Each number is 500 + 40 x the weight over its row's rms, rounded and kept within 0 to 999. Layers, rows and columns count from 0. Numbers have three digits each. The size before them is the row's rms in percent of the matrix's.

# down: layer 13 MLP down (transposed), 896x448, rms 0.0802, rows 231-283, columns 56-111
# up: layer 13 MLP up, 896x448, rms 0.0703, rows 232-283, columns 56-111
down231 088:557536452503482494396467524502509536505534462476491509480445486573510424573493552530494486491470503579443544547492484548429414555466535499564499502483528524494495457506
up232 099:548478514473498413515442420522571465500528451515499531514555506544498516533443532480505505449536451512570486481450479469523517554555468549567509467518533459477492539550
down232 102:537511494462522511520486460487504433562469506486544462515530496487465496482486479506571565455518463476544470521498560500454492522423478535492503485512450491437504422410
up233 096:480524489594502510440449453481441460442401563466573499541450510506557488547561540488500448525538482535525528508575513529495480432550494415529476539467492443578499517501
down233 102:518499537580476514504465620516468437542482548480474511557560436480496477509504513515452560525489543551474414489721469524538518477472521373512546434543547563565438500451
up234 102:540521493600542480472456452506472517499542478516486474448478521540475470494503422511519488455478513500494537459408441477539529508476472497509473505496565477461480536493
down234 102:484489456537495532509543515512473456442536499519474488492536476475493434548486485522561509521527507471505531474402459519478548532484414466466468470462536480534532478495
up235 095:432470449479534421558445487520466494497547440515540508476513513508543458494513517499554493463493553479529532539556507491468498526489498495496518439484489549514448521395
down235 085:521470473532486529535527431400567407511568513512453479513522454472519538440470514571585527444541467521500467493510563462437454438469479538534520556487479483552569472492
up236 102:433549480553579602411553478505473514493508552412509518432515531507451449508544637451505558537506528505502524511570486473544525498512450533545531480496477552471498505502
down236 100:440477464526517506486549496555486638548521433533573577502532511470491528500549518442496513460555594456514489473571518470539519421481487461503480536500525471518508544563
up237 099:495495539447476462481468411569542523488484509432484507526545480446544460491453490481488447542530486554544493510541524516500489498557633505501441589547509477554471480492
down237 089:477569535458495577457496512437463437504479524474511580475505489447523521516455544419500542526502435447531460533397540502526502541480478456414469568472513499431514555522
up238 108:562441597536472557529508525516528560513432471565449500479494414507531548471472505465470514499572525442465511469494508514429405504565474489500464474412454526522480508558
down238 105:574558455490513519457511545498508468587496549487491498522505513531536511492520457505464538584525532473417484528567576595536530488533466513413502444495508491496521505518
up239 102:444466615480502566457467521408465497480469502528482450468521543475530432595508588556424528496523570461470483605480572517498515463540536462459485492498494493515499432510
down239 099:473470490460486542538427498512525524538471524421434493547414603533498465551590558472557577480490420542450542419574508496457554541478491426425512446503466482485490530448
up240 104:463513443535520543520465493531534482528502530515501472507407545495457516524533521543459509475542518544495584472547512596516513463578435444533496475525515513458532511536
down240 112:522490527544551561528421490494536536445469469516537509520550563526512467414560518443416491551496473436537478468500503506564539486525388515530473469484474439521558514526
up241 094:508460468488510526534464549390486430513513559584548547506465544481502515445483478468502459521548580559527555476493505510512455502482563482578471452467478545515464494548
down241 093:456475556515514445485541500528532570487517464508549552536461425520455402449532424528439481533504415525492553514452487493485500509492482560525460497443475390530446494556
up242 098:455563582544529463568449538511550471503521510487539481425537454512495526500511457479511493492535466508623494470505504593556458455520539563517502523462399473493544478464
down242 106:479455486463544584525506455509533487550437485496535484493542463518503454573579437530443468514505527569424437481451555502483468446536527537486499510550500494545485537492
up243 102:518489440555490478432493497485482509605481463518472488531545515523525577437568502480463508454511421484443526419548470523544541508530477457449478517416451539571594532477
down243 105:444492503498542479464514497512437534480494477545455552464586546515432478514582499458500567486584505480464484511624474483498437494490472512431471408490504488442564476481
up244 099:444525471545549450458425467485469480435528493524570551482517604537521537421549393502450460438477484588440500495493505490445572515516516453544519514476485567439504405492
down244 099:506539543475550457458468454532536516439498523455529465457553474501541524505403492447442498497556582507488534440458462557476526507477416519410455446510504502481478512507
up245 102:454560527459534487573486498430437443497542448428481445516543472486602521470462580454485537403505515555580434446486451514496433506517496447479516506500517525566491431529
down245 111:480518559488576506497493492493511556498545497556533452558484497497498532540480518414417474508444512478511475502525424481477506466562464444460537470456560505472585453460
up246 108:459521456519528488491504445515460431514535493549450534498495522527450535497459497616508518515484493532435534542522474499534553584536511478449539511534470510505516496420
down246 105:460500415478520512490477459518485468547601446533490580474488490539466485491464578498551468546521507514486460540587529632556490603498569475510556478538499498441524497449
up247 099:521520449434493523471480545454442525517501508502472550506540469473458491466509489446511504517530444513500505474538504473506472516508456503542532449539552489492419581461
down247 100:493505552513476407472457510531496537485480547554442519498474430418485510447526548496485497483452457538498486434501471450493516475530515483467489506491424470483543472452
up248 101:458467498461453488581473486532462469553485507501392509488456458475553530477522478435457514547545517545482485433525541486506520574460462509507506438590463551535507428501
down248 092:466463536540537438494432498528500488496519545498545559549528481548522475521474442490504560504466508550470504499485575519585551478560531475484506506492511512521512486534
up249 099:452522505430567569534586486498480534488450484462524574470514619494438528477507480543489479442541420442476537488544449525545510433526503492484513511469466501517468465470
down249 094:496463483515511490504488505509504599451445500434507514585560490426455540496489530556559551480559511502536456502510458495481612495489495549524479480479458505493496489528
up250 095:470543576500513421526536496521452507500508454438502490463479566444489513493479492517494482411496567551452502520462533537574454457504528574495520504526446494525481478534
down250 103:449549509486486555523528457475438516487522487444486478542511510501521551447530440519534514458522447465480489542543448519557488468512420593460497481437431556519411515533
up251 098:496503533473520444533458545542464496507547509476479479524496468506456485562518543496457553470512452511496487481544563426516438525511425484565502483505537488555439569500
down251 097:480533504560468542488429526540511478460497531501525540505542530489463439514516555542416457460504510516490513558522479518594514508488481480539508473496590489498489490487
up252 109:480526514517520477429479493472526478546461530463530483512456522510562535455552474533508499483511471489503461556491516565452521523445486466527560466468456433513477481479
down252 117:511441485585554557483456456518527582433461475466445434445518504540564501527558476551535465519474527562492491532494519577487465487499508572538516450492451497512556514474
up253 101:478486424452532498524530534541446503577492509507427503507540442520445571473513469523425510488456536440545485464492453516478466517490564534504521528528506423460444520466
down253 101:472519476538526492500517518528457454537494500417495454487518583502458530526486479517575562527516542569489497488531531516503511453475559549547552483506487521460523510495
up254 099:507535521380489570407481549477527493499512509439515535498445458543479539448450550501414490458487491506460575457518532476377521590490502481479450522556498446505513540454
down254 091:529540528538538471527468520428512529480512585539474476560510538486493464469584541461508551558472556495570528568569484554552541472558481452523489500536437460498559460535
up255 100:515495446495535505512529535541539459521493526528444459530458504532471473484535515439553493507494470559604561539515452590562512481470512439530522471472506487476393519583
down255 111:520413479583580516562502564542513468556488484539536459496482497596536540450552484535546452521525531532468416545431459454499549457458519554525431504439543456456503509545
up256 101:536438498491505553543541526418508458580553516477513506466529508470462586515561474491576444474471559527537529511456524479442537517445443533468445431508454553464514540478
down256 100:500445494556510508467560478458452543510573443490546487481483473565523495528494554518527485570541500504516538540504528538486505518482448513505427494505510499538543540531
up257 108:506492479474537491491468444522576542516521485602555575490442538512483517482565516520494460522535461541552439506436435546441484508529576468474387493528527501542511444453
down257 116:528505536489507523554493473497524496470528576476534506494493545534504512536486475511472495391495472444438459529502579462497548470506447483454515447525478447511556547468
up258 100:530368503500509496480484492461345490524539499491508576448488479503500495454473496383539500497543474479485483530502459413488538489530543444446474474535506526488590496525
down258 105:481498557539509473487554495518462486469472520440467463545503498522574502462473505485478460519520435458458432515495496463523499465483546465501515500522508558521480429497
up259 094:482571561556497501456528540546521507471546510486453544526470534479626460511541544570439562497526540532531563427490527545558465548553533454418472491466518565465459554465
down259 098:504473450541466559481488471523473504497459527568514515383554452508512545440549479447479493566486502520431485416464541487469495480543469506478471516504512490550497460533
up260 098:477550489537523490507632443470564495550530574500513515417457546553500476480534505488482449548489494564443490505504568543403554454420497495568533630546459464467515464491
down260 090:512529514529578531434548557540483486466470446449543498542439442547499526516534557432544491443463488530482545530421530503528549499458577550531464465452458463528431541448
up261 104:486515463515521511507480547501408513528475450519571494470501503489521444505540496496469561563487514517516365503526545582493455530549436534514478468494518517506494510483
down261 102:525520494473511492478464510524533456500441518513501536496502543468530439566541551459494535514526506512494509422472489397522554486503458507514485478542487499431439517569
up262 109:463550579469503453582526576578517512499476462546473552521533522545491478473442574485538569441556454505491510554530562460467488489530525455539515436512531462470446495528
down262 097:518620459469499581464534522512437497499531473523477545451521530496532449508550453427485489480451531572433499473452525522494476448463506559505479459472419539546489523587
up263 098:510541506579502541509501527531511526480447469456514479533421506521424523511478486501515475522469515545448557520501500473424517467551492491470508543487491468465540488512
down263 094:471490469468492461463541525498499466525509469521492459544461542507517531464524495450471478471550508518514463475537524541491455509422448471456502522532549516496506501442
up264 097:501492514524501473456449566451560527561525508531516539557489512501535431509521470517528477457484515542452470533445558514502526485540538494506541546468529531510464504465
down264 102:502443524484513538552497532499463479521539561422516506505430544457553468498540478504495486499544515544506554465516511516497552552573480480518485479509434557486533464519
up265 104:537503467513514508565478497453540508496511451515493473525463456509533579505435495462486529563487509467502532531442521472569482550508505468489482451538543480541504516475
down265 108:511562516422471462489444481424453491508552464544495468493491397491541504509463502579477563548541481471531396533549441518486501537502529523576464508461494564499569497512
up266 097:498477537459539557515575422466488515549544499579428500559493445570497464519548509488458465494482539576492500490548427557514426528439544487592496444524544531490584517427
down266 093:469522502439525458465526524435463583510529535493488480509480504548540435492503503432499437493498558523559494462554481481494522529473487540533537481444506535575571445478
up267 097:474525551477538476526460465526481519441488461555471479563454488499451457551420474452498508509465534559520499522471490536532437507492529520482463498523564554511524521520
down267 101:455537529496480552515490515442503560488468489431464406553520439488532516491469524520461521468534502486472488466513529618491551493475482497549478485534610489588446503464
up268 094:460497516507456499513524532473492508510505480458416484516546485577444578527528486547454451456501524553530443496509480542495560537492475495450536473534511558525546458476
down268 085:573524500509505535473481461540490447459552561546452536488476513426485536477560586465520503485450497520534557536617526470519512493468537489477466545455520517464484451491
up269 106:514535490469483506467526553520468540519516485483503444574545544514463539433507509460397531480473492542496516516576509485491526492495539497464515396454576520481521532586
down269 099:514584498544503523506447479518517513499525502506564532521506492553512506499505494477478540551472542476490537458725461491455548463459492416493472513498490477451489543534
up270 099:482540475508547491536500487577587493486510448533478445457518464412457519428549549531495490532504455510507489426528461481446482497451559522549432495465437549470533452495
down270 087:463495555573565430581464456523525453485450498497476480430512530492565465472483560494477472489531386506497536491544482487483446493428591510531447486495508498495457498502
up271 093:461468456459488562488506524459462490490474528457503501554422541444486480467506478502483510470512505535493454526527470502521551480544503482527555509521439504529472461471
down271 103:514503482499507518477390510554462500477568553516512482492469488452498484478523557559550503529493459451492540464487532536528451504483492538555567428532490541520497522476
up272 105:513592551504414518523525534451476462485515542580592510514488474502473476513423504436496521519501507544536484551441543503417529455513515496522480492517492490571566556431
down272 102:438506493454524508522562506545528447471473545414478512546520475504521477541543516464505536481475552515453498496511483431506556549560513540458462468453612536511503490511
up273 100:531548478547486424497516496555461477482463443507486447522471446448548540477577529557499512505511503474454564489509456459479513491511504466537511423458492528509501481480
down273 097:523461519520520473471496492502527432464531575510487471493473497536490469523501546495465499445476442437465571514481610496547557458515483492461478479513515476456493537439
up274 097:530548578511514537529484507495474452512468471509451535472500532529518533501443576504469408562518496536577498528559515409510520467501483472549471520480518558502560551470
down274 096:434522466455549523545514464567547484523527468495540490495438432546508476478507523546537565499464529558467487484534578453513481580477571592535451505538538503523536443473
up275 097:462442502436541512527545554528545513474466574447542472519541495583509531513507555487462567495513499497496515527492556494519574531508500465502555521457538564486460478470
down275 096:425453488482574487520509532429535491503447499491493534562544542528543539499529498508579509469549519470543520473544520489540508468514538483483515513496502425483522473541
up276 096:503504544561439572471497532508518498569487483579515440454507538422501470491492524538443460427534593515559505476512534504465594505521480435492570476509464588465470499510
down276 097:655501507450551523553422532466448542518520486482515533519505550510444472563473549532460504465517487401513503458424454463471492447503489550488482474450522512524540495509
up277 105:479563492440534526517543535470515446530502493493513488505520511535528485587489566461481492460524525527491535469488491551482508498474521492427475555442573513469474563507
down277 112:514570561502516493560463492521456529533440488445496547546470456468581378516461533502427511489578488442509507525443597547514512520508525523434537491522492513529536516493
up278 098:524514576508498461429488529497489524534522422486481461536459510579498474483495479418539475502524484456603495510437446502514499558525543499619463470482478485551416485520
down278 099:522553517495532445486469442507523521557516522491532563551554502487551567534506458525496479474527531517431474549461486443524475466455458548402499541531472501494521502511
up279 096:439493454535485543502517490504470532551554502467470478478517501477490483544547564493456483454493536467538482538517498404578513503483472490558497436475413493513497483457
down279 095:545533477535438450533550485474541451503524446473522508531522562459533523498532535529524405449519514516521579559468475505526535546464450451471516528537510457543568515506
up280 095:507534516504549501505492536438523456545458540522501502448532467479514476408412563577459556459525548492527537476444436427497449511508554506541539530408486527487578475502
down280 106:437457449524562516507432466514495506454522514521518561494479516484391560465515543522473519475448561515403453517391504454461453461486489562491489593443448507459571466473
up281 115:438426570490473485541510537525471535561510448463507545590536508455502548517519520441431483454460525430530467569513489454504453457528507493506509552549511499521511432447
down281 104:540471475532535587473522526554536535476507404443471483524544557507490460516442525465538477512479498496523487551565512569493545403523575518528495523482527455491535457483
up282 107:459503473578432531478433555548552518512561445580541434453477515411468565508443470507512504490485555473572528530534476482569492483469524512467464495510406538490502548525
down282 112:464455463495458467565534590479481552456465465443484467518529558528526514548515521495461488508493549528476551507532561537536553468466526530635498467461545527471523521433
up283 093:497547568550574415454557522504486531579502493445489546519484501523482508540508577491473518542483572561561543493483511470421483555625517479591499498532506449515381501510
down283 095:489502534502538552493480498543521467426535498503509535543554546508522532456500519481493485476481433455430535529496471477487470499492472515459484522444467501472563469481